From a checkpoint of a small transformer trained on Wikipedia.
Training: a variant of Muon for these matrices, 231M tokens, 7050 steps.
Each number is 500 + 25 x the weight over its row's rms, rounded and kept within 0 to 999. Layers, rows and columns count from 0. Numbers have three digits each. The size before them is the row's rms in percent of the matrix's.

# q: layer 3 attention query, 96x96, rms 0.158, rows 0-95, columns 64-95
# k: layer 3 attention key, 96x96, rms 0.157, rows 0-95, columns 64-95
# v: layer 3 attention value, 96x96, rms 0.199, rows 0-83, columns 64-95
# o: layer 3 attention output (transposed), 96x96, rms 0.574, rows 0-83, columns 64-95
q0 085:513496543468503521516515486525493495506502493497487513496495448518533524479446457507469494460496
k0 079:498493486515513482449509499450506519515477541488500501528463487482497450489544545510489530477488
q1 107:510532501494507491487510485524485516494509460535470501468537490533447511468490478475501513548514
k1 107:507496506515502513526469457520483488503528472491500523554534456457493495491500523478491494501513
q2 105:497504551450508524469497491503475495520518505507488492493503485515510491510479481523474501494493
k2 085:524469519501478501541481475494466475513537509505503519534521491501528522439472529473488488475500
q3 075:462499512516481448520526510519509536468467457487509503483500491520497512511570492504522515548487
k3 090:525487473509495512489498513475530507452536523500495545460511516492475490496469465506500476490472
q4 094:545516526478520525503508495525533512513536495521482505499488489507500529520502483515512494472526
k4 080:483451519532479482495479519526489500516559516528533444506489520509486501520515535547518482488493
q5 085:517534506520464485511561537512501505497464456493475493531539515498487559480520463461517530516527
k5 100:496473460509500524485476492544517509484516510501511529454489482510515503544495501517521476486502
q6 076:468481488505509465536494484524478529537505484471502497519487508521493463458468531500521471442507
k6 103:490494510507476528515503526489508482500459507496493510496473537540490477509496470537495510512499
q7 107:517491464540492495524506520497529523509492524484523526484459531497491498501517504467507545523494
k7 082:436460515511535531513530540541523497519497496482508505512472499480521501514482507471508451516497
q8 113:515504517497501541492470479532506520478539518485509496503487464523515470537516467526518476516493
k8 104:473489551458517452475475508469495520491521517496510460501510470478513492498500478484493519520470
q9 090:502470508523515535510490543492532524528467492473500503478447533485505502529471514481516519558523
k9 082:525491501469508547489504520506504577463473483504497514475466501513504468490495460489508517521515
q10 084:518520499468491492496506513524536515504496476569503487502478473528518501478491479496532523483535
k10 101:462489522437556476504467551509488543516507506530456486482490517499498479522476500528537482526500
q11 108:498505514537502484477537526484546503489480503520507519498494466511488525483529485468483497497503
k11 102:500481498454494483493449527470483533517494508524517520505539500512469497447479488453486470532478
q12 114:481494505491503466541458488471512493499456509478500502490487537485508495489511504472472528525505
k12 089:481454502545489502510506506536516492464478489473488505491509520495500514543508426523530523493516
q13 097:455528480497472500541507509500517506497501486477516494450468531512537474474537519481501501538464
k13 115:474510560475514457520477480535492492494557493492508476515554519498520500511482560508450486483475
q14 107:516500496521486508532472465517515542477533509486535520462485483463471514493499516524464473534525
k14 107:519538505537508503520458488501499490464478461518518500465520455493514531522573547492442548485503
q15 106:523498511478493469543521503509491491481508526501507487489497466465500526494519537480466458503488
k15 126:473496484566497489499445504498456463514460480500519503484467513529438504513514518531516465493458
q16 101:455513511500525487481534478484464465472505517511507488513495493518533481490464495494484499495508
k16 087:507525510493498513444497481536464505523475506440439556539484517488538512498486492509491486488458
q17 120:521512491540479481507524495466511451521497496483463507512480452485525511488478487529558557433515
k17 113:535515490541488457513497507491506495494522505533470523483512479472506493497513488532509531455559
q18 101:504510512471455465533462500514477531518491525501559467499473524488484530545509534493494501472501
k18 100:489491509484432502522572462504518514497499516517529486507538487474540488517496523470479501464502
q19 100:489484518541485555548541502496469551513499516506473448528482490471499491526447544479496508545510
k19 108:442496511525505508533497508470507507496481553531534499515474473504508512538468496465479479492497
q20 104:515501465537492476511516476447512518531503515520538530472457500528508518495471498482494531523483
k20 113:522493478505501453496534505481468543527493488515517515489491469562552506498518508463482550462501
q21 117:505463486547536465524560510539521500474483478442516541471508466459532499524506498492486476523523
k21 108:514518532488540507488469481455466479466507497492546507482470484495459491508529512477501481511528
q22 117:514492527470480516541520476521477540511455475512478527487508435509547505505502538507435512507559
k22 121:482454520503573493525487514490483472511474475493534501479490514506510541475471520519505502511465
q23 112:512460534544507485457469526522494441517479470490534492504499537504488519493519521524482510463489
k23 109:523467504517473494503452490525544466500479482484478497519457505526539473479472445503505504474517
q24 122:531525558486503448493503512477497541499478524477503512441521542552498484509501507510481514494534
k24 123:531529491499517432507499521510547495491446508497497498470532558514519492523467512508526448470534
q25 105:504509469526512511478495478526495504507467474471500503533560495517513525484490547516518528499440
k25 108:492518491497514527503509540491512490529538486494516478558487543486487495486521539500511498470474
q26 108:497515466501469470528533503535464509540517497524479455512476511492470504516545506505510548537514
k26 117:487512457521527497521522523489512492490470493508516515477465534506518466538513466504483516508564
q27 101:497519472515564463506476507500487513516511515481482498510502485469476530509455493499545512521453
k27 095:513482461534526539493497486456502458511491558527481500510468530483473482514511492494505490525483
q28 090:497520517470505526505498538527509533510486514488535515498445503477464476519493513493494470480450
k28 103:479490528487498518509501507493485464523412489459548489500495486483468540473534502539449481511473
q29 105:545481500520500525477500540520463517523490473473501490492518490520500533500494537505478509503527
k29 118:484526504563500502477520529515497486512505481522482504508471494487504462492520526541525448519533
q30 101:481515461478496512503504499480489504479480477489508503469495495521531548534459500548533536517542
k30 104:513489486464516502491475535491506557448477461474466526466497510485534515470485488508505474477481
q31 101:493546523480495477528493481509472511483498503508490545520500480518510536438524551514509428507514
k31 110:473484535499460465545489505513490545480521495484491522483483502478520506475491523518478445478501
v0 105:519558512483455460507479473544509505466515515509490479491506521523502486495512545520479487473480
o0 107:509471540496506445461476494475516482513478506460483545481466450466520466522500475515528511511522
v1 119:491487528476458414557508494535542515451481506514484491485479507508519496496502492498485537462471
o1 100:506462490440505483544509493539523516511517535478476511501483481503505524502474508530506479543499
v2 107:515519468516500533489477526496474436493499501500500484504501521531503495546521465468490492523501
o2 115:505506519505503523530493494557542478486460481505488495448591492499508495479505474484487491486475
v3 126:516478478520508566490522524520499464509485520531475534533494492487514509497484497482501451547464
o3 101:518478472514528500495503519457511503467558531489495517504490483507491436483513528501465567513480
v4 119:514503486493497504468534493496525507497495490500508532471490487459482517513486474515518474494496
o4 099:474494495521525472509489535476525472506516507488474521487506518504476482490487520513487494488502
v5 110:497514450444484523502501497475484513499514496471517508529525489524487523532487492514528487510477
o5 099:491483480519530541461507481478524513527484515490518474518441496519505450503456483479530488530482
v6 118:504490502486523476500506509513501526509497487560496488502552464486490473522469504466472487509494
o6 093:537484513578533520475499485532483525462489503516486530482490469527488500451511507476491497486501
v7 112:442458458498470490487498504532524464478526481517497486467508532473522525513502499500446462481538
o7 102:531503522485513494567507488517508514468494489522448554505496461488455514498479521535486509492566
v8 099:519531525500491487471475496538458498510571504504479514483521522514495484540506488522511499507514
o8 107:452486523528464484524497528498495482476492475501522499547525456501535505476552501482535487509496
v9 104:506538501509506461508449524535496459533516504490542498482492480494512524536528519524490477490533
o9 086:459490468495546491514503442453507521501543511517513522512508496510496482478504543495505492548473
v10 107:517531555477484502486535479551517488513507509487494486481495495533478454521527491477491496527467
o10 107:497479495506489546526509535517542500497546526532520523486474512539512507498507504472528538492502
v11 106:470528525510483512485441501490500515542514469483494503486466462504512527498519528508473519487482
o11 090:482446504505480527512531471471494505473480491532500500485483487468497498476500493540529501531518
v12 118:477488484542488540505503480461484532508519492525462557494490464541489499492494466520496503513500
o12 102:525480505501494530515507517429520523529509490472492433502475506517524502493520473493482536512541
v13 105:453471496485539518524554505525490500505483487496510500436503519498511471534504502509487520467483
o13 102:496485493493541504531524512529480542497490535445473531496506500460467504469513444493496515493529
v14 114:484520475500469506487538537512507533493528505490471501486526502482495492484490480524499503470539
o14 110:523485520547481516531481501461502550492488511501537534508483509483476569472475508531492475477484
v15 097:516466517509471492487490486524495528505542498459516546492494458484533474473456502535462475523477
o15 100:496495512505508460509547505493475510489513490496533504486506520516462521483522507457542493507508
v16 122:483463443500523493550511490445492517501525501497529537549510524491482532448500520469491523553491
o16 100:531534500526475545510523543518436499482510498462471515500479520523468466473520512470512551513488
v17 121:507474518531496437531514492513502476501522497471497476503483502502493512583525515524477548444528
o17 091:504495533439510477507522474506468531507506507525471495535508463491480497516469535462528499496504
v18 117:489470497470511467520493501523504509497508485480503488522501521538495497531471434522505467529522
o18 116:451494497479519499486473512491492515509491488487537467480490447489528544484517506491530493539491
v19 126:486461491503510575480516480536485492538505462480556500529517469527485522493474526490463490539508
o19 103:525475500483462490542502492514501536470488506535441449490516489508484492527555474469504512512512
v20 115:495527496564530455479498506514496454502516544507523486492492547521515552473481505533493510483549
o20 108:477512496487501484488475525553485487452504430551507528482490532518502464475514512505485440516535
v21 115:487487500487458489542515510538486539482472496483491497448503473499529513505489500524481515473531
o21 102:524483487518503527482516492487544511475509509511450471489504448501481528481491464475452486528486
v22 127:491497576536514467510511476496522515503494468504487490515514518513472531485517539514478531470505
o22 125:519535512511499486530500508512541488490511458516506510478462534456508495545495543508486540491531
v23 115:496471481490523507469490493419536473506513490477501479464522487484531511539506489480520503516510
o23 094:474472500482514493501492459498482511493535509486452476473485498531515527517580493487485485474498
v24 117:499498486460532497502505512465517503520482508528506476474465483488494471440545470541510493507492
o24 098:482508492498527519520501557487551497474486540468490536497497501493534487507483560494552473489491
v25 111:511523460510515503507477484523539501500470496497456515567478476467533519522525554468541494540475
o25 106:553545472532499487457509477510501482521478508462513501522519499489483495462516481510518471462463
v26 097:515499494507469580497533534477495488495513513516495517504536463484478494456491467515516497533472
o26 111:494485538516508513503500485527492507465513426497504487524491479523530499511533514431459479492479
v27 101:486513493465500499521474471478491490489496491504570517481472498525499520454515513506487490467468
o27 088:481524499468510468479512474525485535539519508438497533491502507470499526492510466499487493527478
v28 104:512534492538468453469498520469508499512480509540482507465512516566540486458512521459495500493514
o28 094:526452484537490500495465505516466533493525514467502489505475502493497477522471491532553475531454
v29 101:512531541535497474493480518480484495487515507487465457484452546522504547491491472498482495472476
o29 117:537489506516506464505500518517483507556518535525508486468460535497540528489470521476502525520502
v30 104:510493534522492499554540528480483509498496500498518541473500503519454542457513471481510488463460
o30 099:504537455519527517501540495493493536470479442495482525508498492498484543478526454482515471520495
v31 115:507485524489474439507518502474514520459503517523492494451499511494506478465465507538511537528464
o31 079:500469503453503445451490480493487517480514485452462508512488437487502493510498523519511535509457
q32 116:515482545467466486498494455491501474474482456509533465498489548480540487451476491514497486560496
k32 106:538493519479479493520491508513485472517498532507492508485494507481559501503490503520487513535547
q33 100:509520513485469495502502483515498506499537508502483457483531498509534508519450552469535554486497
k33 106:505477486532501490487508512485511524486515512492489554497552471497487500493458508494461478500487
q34 103:477491509501478488496511499509458485515500459497511478517499515485527485491504484499510495524500
k34 098:502537528465542463505494517485472478514491517499531472538481520449528469536504488535474508533507
q35 089:474451489523497510520536555486506506485499525508530510484483454502477489521502517486498549519472
k35 093:477512525569473523502507517479536524503476489481474525487506486488426488482525479501476526507474
q36 098:527527502483483534505506464454508513508429493494475520483506515508474508508478500528433426514558
k36 103:516499505454497480489455510552451479530461503490503510495504515457510471504439494483516497512537
q37 106:506460502494510480492527495507459470501451499502490494473519548485493492442489475518472487517505
k37 101:486458475473515488509509499535507470509508506505491483525480499504541522516492497482501503479535
q38 102:504465514497536467486439465501471489501507506482495449496476473494517500475532533525538486466528
k38 116:519477499469474476465501550551473487465498474468523521453532509498551470459477510525489462501479
q39 123:478518534493535512490523493480488474505469498495539491494484495497451469472494438496453482468479
k39 103:486510481507492501496540507557506507483489486449505513524506505470504515494530471493450504501512
q40 108:450492505516554539524498503489484533514533486527510514533516501506541508516484513506487536508534
k40 120:512522520477545471561540537534504444501488546528499481536499533478489471513493466500515495511510
q41 101:520499515558500501485502536513528449491505507464507486501552501508493498446427481545441498527510
k41 099:529497511513504481478514543527468456486498536477503510473516566524550454514482535544495505517504
q42 087:509497527452519488505462528476473539490479475484517502523469489441530510507527516485534490482463
k42 116:520489495480488466472515496518458474508453504503498476495528543468551489477504518495483480502516
q43 111:508529478501501467485488475505451497495472521510551492489506459507513524471489494514458498494514
k43 092:485471498525528485488531485473405516506478545505486461548471515514509482532489493485478491526499
q44 119:441521440507462539538479509527500533495515506519501531480480470512504487501492491464498511439467
k44 111:510470508496487467470521522527490465466492529505498520550517501518525480511525517524471496503491
q45 107:487467490529510492530500478507533445502503554481523494449498519522478466523508511509513485496497
k45 119:519486529457534516466501494474478510479464503488462474488525491508461513498466488481514517523525
q46 113:499477481474501505548458483481494455496511520435532492462510473486492491505552528502511462512514
k46 114:469488523524501522525453493515521502508473485470479474490514492496504549460458515498498474503480
q47 122:485512450485543487491480506511475450500481537542528482520512492508503515514517504563478506460479
k47 114:484544526472527499539481538544465470526483478490486552540547467523518553499503499556518524494473
q48 114:486515504503501505484474492530467499502538476552449474492485504497491492498522511479479469504502
k48 122:497465450512459487553493507509519482494517453497464501522478527520465515481499473505527524479482
q49 121:499559502494529519492514488502493506494481483463471470475536468515448492497500471443430490522520
k49 113:490530545493528483523527546492518476498511473470488497461474494515502535509486455467503478451468
q50 120:512539499505542487483504517475495458514495496513491490501427507483491459512516497491510507502497
k50 112:517432479512525529524520471480453487480523512447513504486473508510472497527501488498447541496496
q51 113:504506472446498507436502498512488507503507508507499525504473554478487547526494468506526459498525
k51 112:498471485549460466515503486517463470459499471461491490521517493507487497495534500465548458479536
q52 112:478496472490481503498522511501523485491498459459538458468501524487509537478526485494456550509522
k52 111:498455471510552524458487477480488498526498496532507507522513481488495492473513507496545518526521
q53 135:482534517466474464475460498534500513511464482508475512430522495518487497513522527485515495493483
k53 123:524554470471487460489493457476484507486445507493501508494494521501489491489490517469504484507466
q54 110:468532491467483547523467475473461472499479480517531484544487504463543509541552484496494525481495
k54 100:480523529474474512514482503527507459545470477501524446535521493511509457509490473522477517496504
q55 129:485485470529521511507484526494473521486498489483451516462503489494494511447484510517496517483524
k55 126:528514506484490504489491490489451484537522479523514515497494459458514545468528483476538487462500
q56 118:511531511480536537534458509486476493461500505494488475498517479528525517524478495531525500485510
k56 130:524487540494489531512470450506500515530517517499488506548497496536476477498501544494547515481492
q57 112:451491525461517521525528493513461486501519479507479525509535499480515483489503531457499474546516
k57 105:501482464485518526489541507528505494486508449493504496545522500507550493465524480451481499484534
q58 120:534499472512454498512505481475490469475507523499473495514464524486519503487512508479449478506528
k58 121:521520476508474519519437507510480521511506488495520485483482487519525513493488470533458501496470
q59 118:520509523492514518469535487527501483533477487536524523507487507488553494453501475519518505480492
k59 112:474501505504552490483506534495493518483496475496485516484469554448541503468480515545479521527524
q60 115:446503540477495466486484534462446486464516478505508525536503503492518511444470470519497488536476
k60 111:507500511543496477503548476517468469513495496503478529530492541485504492471528469515543527505507
q61 124:493479514493488487465473516468454526518471512549518518455474482488520495504489499534528541518522
k61 122:485485458527523496475486514479492462490491539498512466472461496536514519505494496521493499519527
q62 119:491504551479507533477531524486495566538544504510495517532511469529501527457457499492491536531467
k62 123:472535512491492492488509522501540494514522510503482474475477442484477478507518504530486500522496
q63 117:516498493447495477494471506529472551531502519525501455495498546518553530491485443511513497496485
k63 111:475484510510490515463514460543485509452489478527509461480508499461505432521480510517510445500494
v32 072:496493485557489504488491518507523522484448476519505510499513473501479487525491503489482511493487
o32 114:542488516478503505486511506522512503496503529468505464489526494479509509455502513497501527478480
v33 077:493553501469495464503527512504526485493545485457496505506511480453534505514465514540490538457518
o33 111:494469460507492506544453531516493529497477518498536512538502526485521515512533454495542469547467
v34 077:465491601478517460513515542477526474535491467488501512519491482464525471485492491453490493493513
o34 112:534495458457494540510495518497504471504487541495548462504467475492492486541522529489496529508460
v35 076:471497488519515504490487509490530500534512513503512491482523486466567477493509491529496480469505
o35 114:488456483476476481514467439482450469489490480474477531506461488458484518503486542492455498499507
v36 081:503433513524502535452524491548528481461481474498523492492492478453476529506459485466490508526484
o36 113:495519478450448452487547520468495477531518481465484497515511518504499496538576531526543490488466
v37 066:483479507479537478511522513491485523535537550483504542512482513541501481538531488529493513466495
o37 108:511463499530504499450475476488572492482500474512501552540522467478486518502487481495508471501504
v38 074:492524487529532484495476491534487508520475466492469489456493499500524507469516484481467543529504
o38 113:482497504505454523519509489464489510486483502470501496498513532518431504487527556506514467524483
v39 073:487504517524493508512524521523501545512512497481496533577486485490507511501493502481514469488513
o39 109:537500473511506443435460541523517495500512553516511466504485521492493477502484490524542466495500
v40 080:459515485488459491515522506500502482537500517495500467504506520492521517476447482512496522480533
o40 120:516511541444530474516482485462478512493499509527461513522500511508500555522531510498476485520478
v41 078:522493503568492506499463520529492496475520503501483462530524505463486453534517470466518521476446
o41 103:511536480461504480488483460510517464515485480508508468514535470487459552456503513464496469494510
v42 079:543479540477507520474463518503520495538464472494512469518506487484457524499534487512495525530492
o42 122:490516493508532480504525463505474527473532526521518530475504477544492455512475477480537497456483
v43 070:463497547495459507489538480487480503516510456474493537450533493514541434528518488449448491532496
o43 106:531529468534474501452511526507482486501524485466503509466520489480495543550548492534548509540480
v44 073:515459489513519540477526507536485495490519496500524490497516497510540547515515527488521507518510
o44 121:535491495505488517544496489511493480469542510490472548539474530455510499538466462528480484487500
v45 068:501493501510528504522460506505497496515567498484527482503523472507545536516533480538482529490517
o45 114:437533476487520456467503477468509493499470478492482512492459489524496471528468485469545474495492
v46 082:490464534505508514536487557490483521522507501556538487486490506521518471491461499483512526503447
o46 116:541504479468530524526509460482533512526526483510488506528499485495500505481500488545517530496483
v47 077:493482527477490514499524518484476503512432490446464498518538489485538506484470524456498492480473
o47 111:517559543505501503477483479511490537509483540497528489532416502456534476494545471503491504470502
v48 083:493527516511518502527501528537483428524521511570518478494532502517495497509488483475545512538499
o48 098:522493504457520495501524489503507505468474498495518547527479498512437456481527514493477479536475
v49 073:498525492488520486466450520488505453547524492531501499504471482511457517500509471486539458439483
o49 101:489459453432501567505494489502445544520469515505474530511501501436547493502483496501477476475466
v50 075:504502505496473529516442533474544520478484524563519477492533497494511526530500524489506503497476
o50 116:491485521484531495493482469492450466490549478463441477508504486512499510451509514483469503452485
v51 078:511497521479493495509495480506482492535524523498515531516515537477526475550493501544476476534496
o51 109:505508462524475470461515490513500478476488499536500503480472477486528489475496506495485504485472
v52 076:487477524473557468484492492463524471469506536507509509524493504526491459446540494505503486495481
o52 111:500536540545513514526440511490433527543521502515481539496505491511491515500535510530501470463498
v53 070:515523494515534473505472488504499509496517484539489488478499509512487477493507499529514511463440
o53 106:492444527509492509515433533468525499538489487499512499492506500533483493509519457496495571524494
v54 074:471494524500512471521469523507509483494446458459465515481507500509524463485480502493490516480517
o54 106:469476527557501484463497453514505512504513518463545521516493518478523468449532513513507500514483
v55 085:498486486466496519458483521500477479514525526518496485494494504499489540524501529481467532518523
o55 116:480485522527511479527539479502496496514520512510500513480506498481508495473475484503531466461471
v56 070:479522482482488532481506517498545528507505503507498463473495497519490467502471471497466502451525
o56 107:517536491464478507491478497499515475469500503495504459512537443460537479500539506473526473532498
v57 067:450503529487510531460543473466474489483470440496498477491450475455531482511521472507495463480511
o57 114:498493466490464501550533472497495499503553538499538497527530489484508507477485497547507560497482
v58 067:542488508522498493473509467494491547505477504494500486478470442466463472521517540498501455491509
o58 110:490460458467522527474499498507553472483515491507501516469506498498495535500511481514523499498520
v59 081:458501532553502482529500516462552518459505456510475485476501518506468494523490515510479491489514
o59 123:537523493496503509492507442475472483496487493486459561466454507517477501485463520521519530539512
v60 085:495509542476477518499466515474522545477516496524490486501485523498534508516528503467514493552487
o60 106:498473450511502494465530486505497480516500528520493495547529498468470515509498448520553504504470
v61 076:544513472524512531466469518448488550472540493476492479520480535503502470502478509512467513488480
o61 113:535487527492500506467514525529481440508502494507540518512527500491537531496440504515494508518523
v62 068:488527512502517510552501460500491515494517470527528497524498499511509434492532469495504481485552
o62 106:472507515497510530471488469502504513450468530489487496477519534528474526556537522509474534505480
v63 063:523495497542467484509550504527460459490515494504481473494496456574501512494500484486478519534502
o63 124:513528518500487528508457532480474453475440531515504520455538518428458467489494475468497503488468
q64 104:544464493479471476475504514504475490535480496523511501524489496500474478477541478521469521529512
k64 073:474538514487503514481493496579505456506556505519498490519461488570467505471518520495475463438535
q65 098:517466504493456468521509507475505494513550503506490502487501512509517493525461497485514549520475
k65 101:518504495465495469481500474518465474524592537499510496527492496501492463511521503520479477507489
q66 090:477528514499534525524487503512491553505471469449515501514508517498507513518503529462518485491498
k66 073:521480488560513496498485479432513518522453498489498517493502527467526472534483492501543523526450
q67 084:516514510459509535471479480550531475537510550504489511498493499490490506501526513513504455494517
k67 088:486491486521501477517493482508476524498436454490489495510502504490506540501519479453542522492504
q68 089:475532495480486519530480492496486479487530525492546498450504490491485545472496509508488522455487
k68 069:516521510477480521449482496546500507516499522469518494491499502546504499492586473483489518473461
q69 073:551502483511498487490531500492494440523493469546508492448464517479489474493484497503456454508493
k69 092:472529489486474524538511433491448508493520542502469494503487457491491525480466511500507519475464
q70 088:543515529472491497518533535502504500519517510508513518501541473512461489525506480532493503492526
k70 075:513460515517503503463528481537494482459476464489492459499532508509509503498508530515506513517482
q71 068:512493504482496479499515486512501534504521483498524506515491468514458504511475506505490511492516
k71 084:504502479501513546548482548481523518519524515467525528491453564453544467501508518482525511512522
q72 069:468538522485503533512493476460517466515535567482505518468519502481521527506486503451516462516513
k72 087:523496523532512479486459496536480492507531524527482478474529460483461544515489496485473471485516
q73 092:477515476459521454456527516513534448509518540540525492481537510476479511503525507532502510533496
k73 070:530484503490504490497501456492492477536485508524499511528471479506476539513468477488488490532530
q74 060:504492526484561499512466503474497548483522505474506469487521501524476482554493513486489479490487
k74 113:489484519472532484499556499520476510471508536536494452499469479491500527519488486497508490474541
q75 084:525489512469503466519487487496465465490542493525438496496484467508504519465479530519481500492509
k75 065:488456489507532488545459505507485507480475478474471444533485506487507494481534513483479496479473
q76 075:484530506482507513513502449473464495524471483471519483491520539522497515491488489498492514486485
k76 093:493520516505474492520496498506557508513550498486539513484497527521495444477549510483517541501533
q77 082:445514520483478534500497516488496523464483449511495541528471479547511489486455508482496488466490
k77 081:481440485484463517475551464546493452502525498507495456511506495525499520461492508530465510498491
q78 079:488501524510520466544488476500461530461543517511533482519500461458469500482558517512477412496467
k78 081:524501534511527479512495482518536512551460530505500500502503505497467505527487511529483523481550
q79 073:490490496453552451505519490487505490507529536513502535530512534463489507499517517454552503503504
k79 076:521528510484494508536502514506467514493549511458475493511557512508489555531503508457499485505454
q80 071:524498463492523482526542489484523488552512513463503482538491463479519479502492498516482497525543
k80 074:516473475555486502430490503491466481521533502535515468490504490490504471535484509442513463478424
q81 088:506489546549509479480493565524484462513513478477527541560496517486487511455443520499503470540449
k81 073:561474485484497498529485466495517491499486501466486483478507502468477513536459511506478482522489
q82 089:498521525494515473504538527497490487524491489541479520466435506541478483472483514528496477487540
k82 084:506516498527495504460486512475553472472508498522497490493503509490546513516471456517507504530506
q83 084:466494513542526479455481524485497556518488463472515475520509523501511513551484537515533470496496
k83 088:532504495479505545522514482540511464529519521513506504523513521501479489496487519526475432435543
q84 081:480495524489491499481493523491481511516504525471521519474494511458491493496532515451447459502476
k84 076:514507497563474488487444480478512496496522437520481471534483521512546541501521499503453489527500
q85 072:546482480522514559518481518538485537487541531506450501503478529515499512529494529463479513525476
k85 074:493535489491481491539478471493497496464522506513515495472481471458483522498540514483484526513512
q86 078:531523480510488510491539536516507491515496539523505487481506500482483503543543422506483497482477
k86 080:481462502522493496527442486501492522475483527524524534545507476487442507458460487487469437576502
q87 081:528485533496536503507482499514484478498495554528558466536499491517516471490481512492476498436530
k87 078:489451501471484475527518474412471515457517531500522510495495498512478519509461453493489472527471
q88 081:518499481410515507476529482516501507524500472458542507479488480475488495527492516450469534471481
k88 078:496501469532512487488501562521529587488513495509492452501516464497493472497506522560516493529502
q89 086:531457478475444530464520496487515534520534511482484490495513520485473487548463535499473499551483
k89 088:465494483514492496458549501518519458542470515505506467454507533436499478492491478486501496490543
q90 080:514437477483490483477513498496497499455478545499492490503491499569508488505506495494495516525460
k90 084:505473510521483508468525519537468512478434470474493523495494545488486530498492509492553510508501
q91 086:501534512467479497510512448515488504486493513497538511478521491495461480549505517442514463490493
k91 089:461490494465539480514489521528451477543500523500493481501450482551525516486559511544478512505461
q92 087:508465493485541485519546509490498528486419511479529470504497506520459446498531499515511517527502
k92 086:518517483531530474506478475515495552489491511531529523441516473504517501483550501502459508537529
q93 087:497516489492485540455480478520522442510492531490486515523496531536515484462511515496482474483543
k93 085:462514488495489520497482500501519519509518491547504490470545528486498513543512505465555524508476
q94 073:505516512493525526482497477548499505487543435488515473496530491448458504528475501520536480549474
k94 079:514494535510502498504536535470529498519495577536532505473497483495472502506496490479506494490478
q95 075:528483502500491520484474561461493490526510472495512477496509482504502472478488503495481517504457
k95 074:508533467511512481499476461481511525524510533486523510532463497504553491552476496520502475477493
v64 113:520522517485502446509525534491500483514470525483499466545523485512507482508513487501490520511438
o64 086:508498495502454508467544489503464457500522539519481482507509524524507492471493468482512507488497
v65 104:485513496508510548508521484504486444544523522528521506484530492561530524474501510537511451478501
o65 071:513505508529508446506497484517496490500514479511439506547457487506520505499513538519458515509485
v66 103:497509489511513504477509489461528477483511498559484514526534524478497522500519476508501530581463
o66 085:483525516531509520458498495496520502473510496501494481519518518470461509498474514490429495490488
v67 119:488516512502503543505460511525498518495520528484502512526496501497500507477469489507484498486525
o67 096:504549476484493483473491534509501497510516499479475480479471496536507491481487490501560512444491
v68 111:511524512536505527489503483512498485478456499538528527473467469510502468509499509515515510535515
o68 085:510487493497511504464481565533535494519512493486467506503525464508485480497486489505512483490462
v69 112:506513497532529466498536516482472505515536479520483511554506506490494496542455486526481485533460
o69 084:441524525512515482469508522513462566468500522478532501489524496497454479503473515514514460485492
v70 109:484504509463485485484495444472488480520439466493465503485465492491489486528474548504473532537540
o70 087:508446522460479547497530477530493511535529523519498501517513459514478510548486494458481477503535
v71 099:495467484495567546500535525487507491480478524508520495441515479516479500452492484498537433462492
o71 079:535548465500504473521469517534481513511501460424441551494532473496517527476513504524500520547494
v72 105:462491551461482535512459522511514505461540493511525516491473505509502474476501521480511562487497
o72 085:491521498459502491543517503457504522500479512475557462461464503473506440494532498515458524520495
v73 112:544527460433506508514479543506525515475548468523499486480486545492506478566526532494465504521499
o73 088:467518471525514510510505493502530496484550505539522460486469501497468512498513530540536477492487
v74 128:496524457442504478541525504503519486503504490498477504519521493467470486554498440523540477488476
o74 083:462495527487523444486495542516540514495501528515476495520512508458454527501504485543502498503501
v75 110:502468454506458478518518517547479514544515490482500471500448499514455481528482490499492452489511
o75 080:436473468493469476513517531504514529470512480555506483525512480498485523475521534514499507493539
v76 119:511487479510519514502490515493457530473472510465521496479561461536510483488495506485527462546474
o76 088:501509476491510508523502478499466459480469471522495518497491515458512529508502518480521498540510
v77 109:472483507509483531529496556483480545516527458487539487500517509541551480483537540510470501516506
o77 091:439505535478457524507526484485459524509516500523553502461473472490516521520483494462491507513448
v78 114:489513451477475517488551473516507518514519478488514499514539510491486531516487467503497496431475
o78 085:505508491509535508508492456531496475478525535482517519525471496457501531449557514507508536487522
v79 117:488520509506490514541526516488531539482529539485492512522487502525537504489466536513522516517510
o79 099:530525511501511494494510504461483506490489465512488509484498492488491517514455509489447431475450
v80 103:511500487540503475488505492494476453492493449493512484482490528480512501534513545501501497517559
o80 080:478522523452531480508449479478477499530579502463521522517486500479508499519482573515509431537517
v81 110:474494510488513472521502535517510546484515471485527528483483507553504481500483503490510488490466
o81 085:465495531499493437528524503523499473529472487526515535536488513523521461456512469505495501515477
v82 118:518459478548524544449489516503500533456521492510507504452546458541509479501527450508523468481471
o82 086:491495497537458511510472519495507525483527488450511536542502503510535506490511482547475492532443
v83 105:481513465468501487488494522505452491502481507467495518478498502525507478516521487510559523444528
o83 087:455474462505550495499502553504476512511459545507501501522485506499482477461472508497433469525490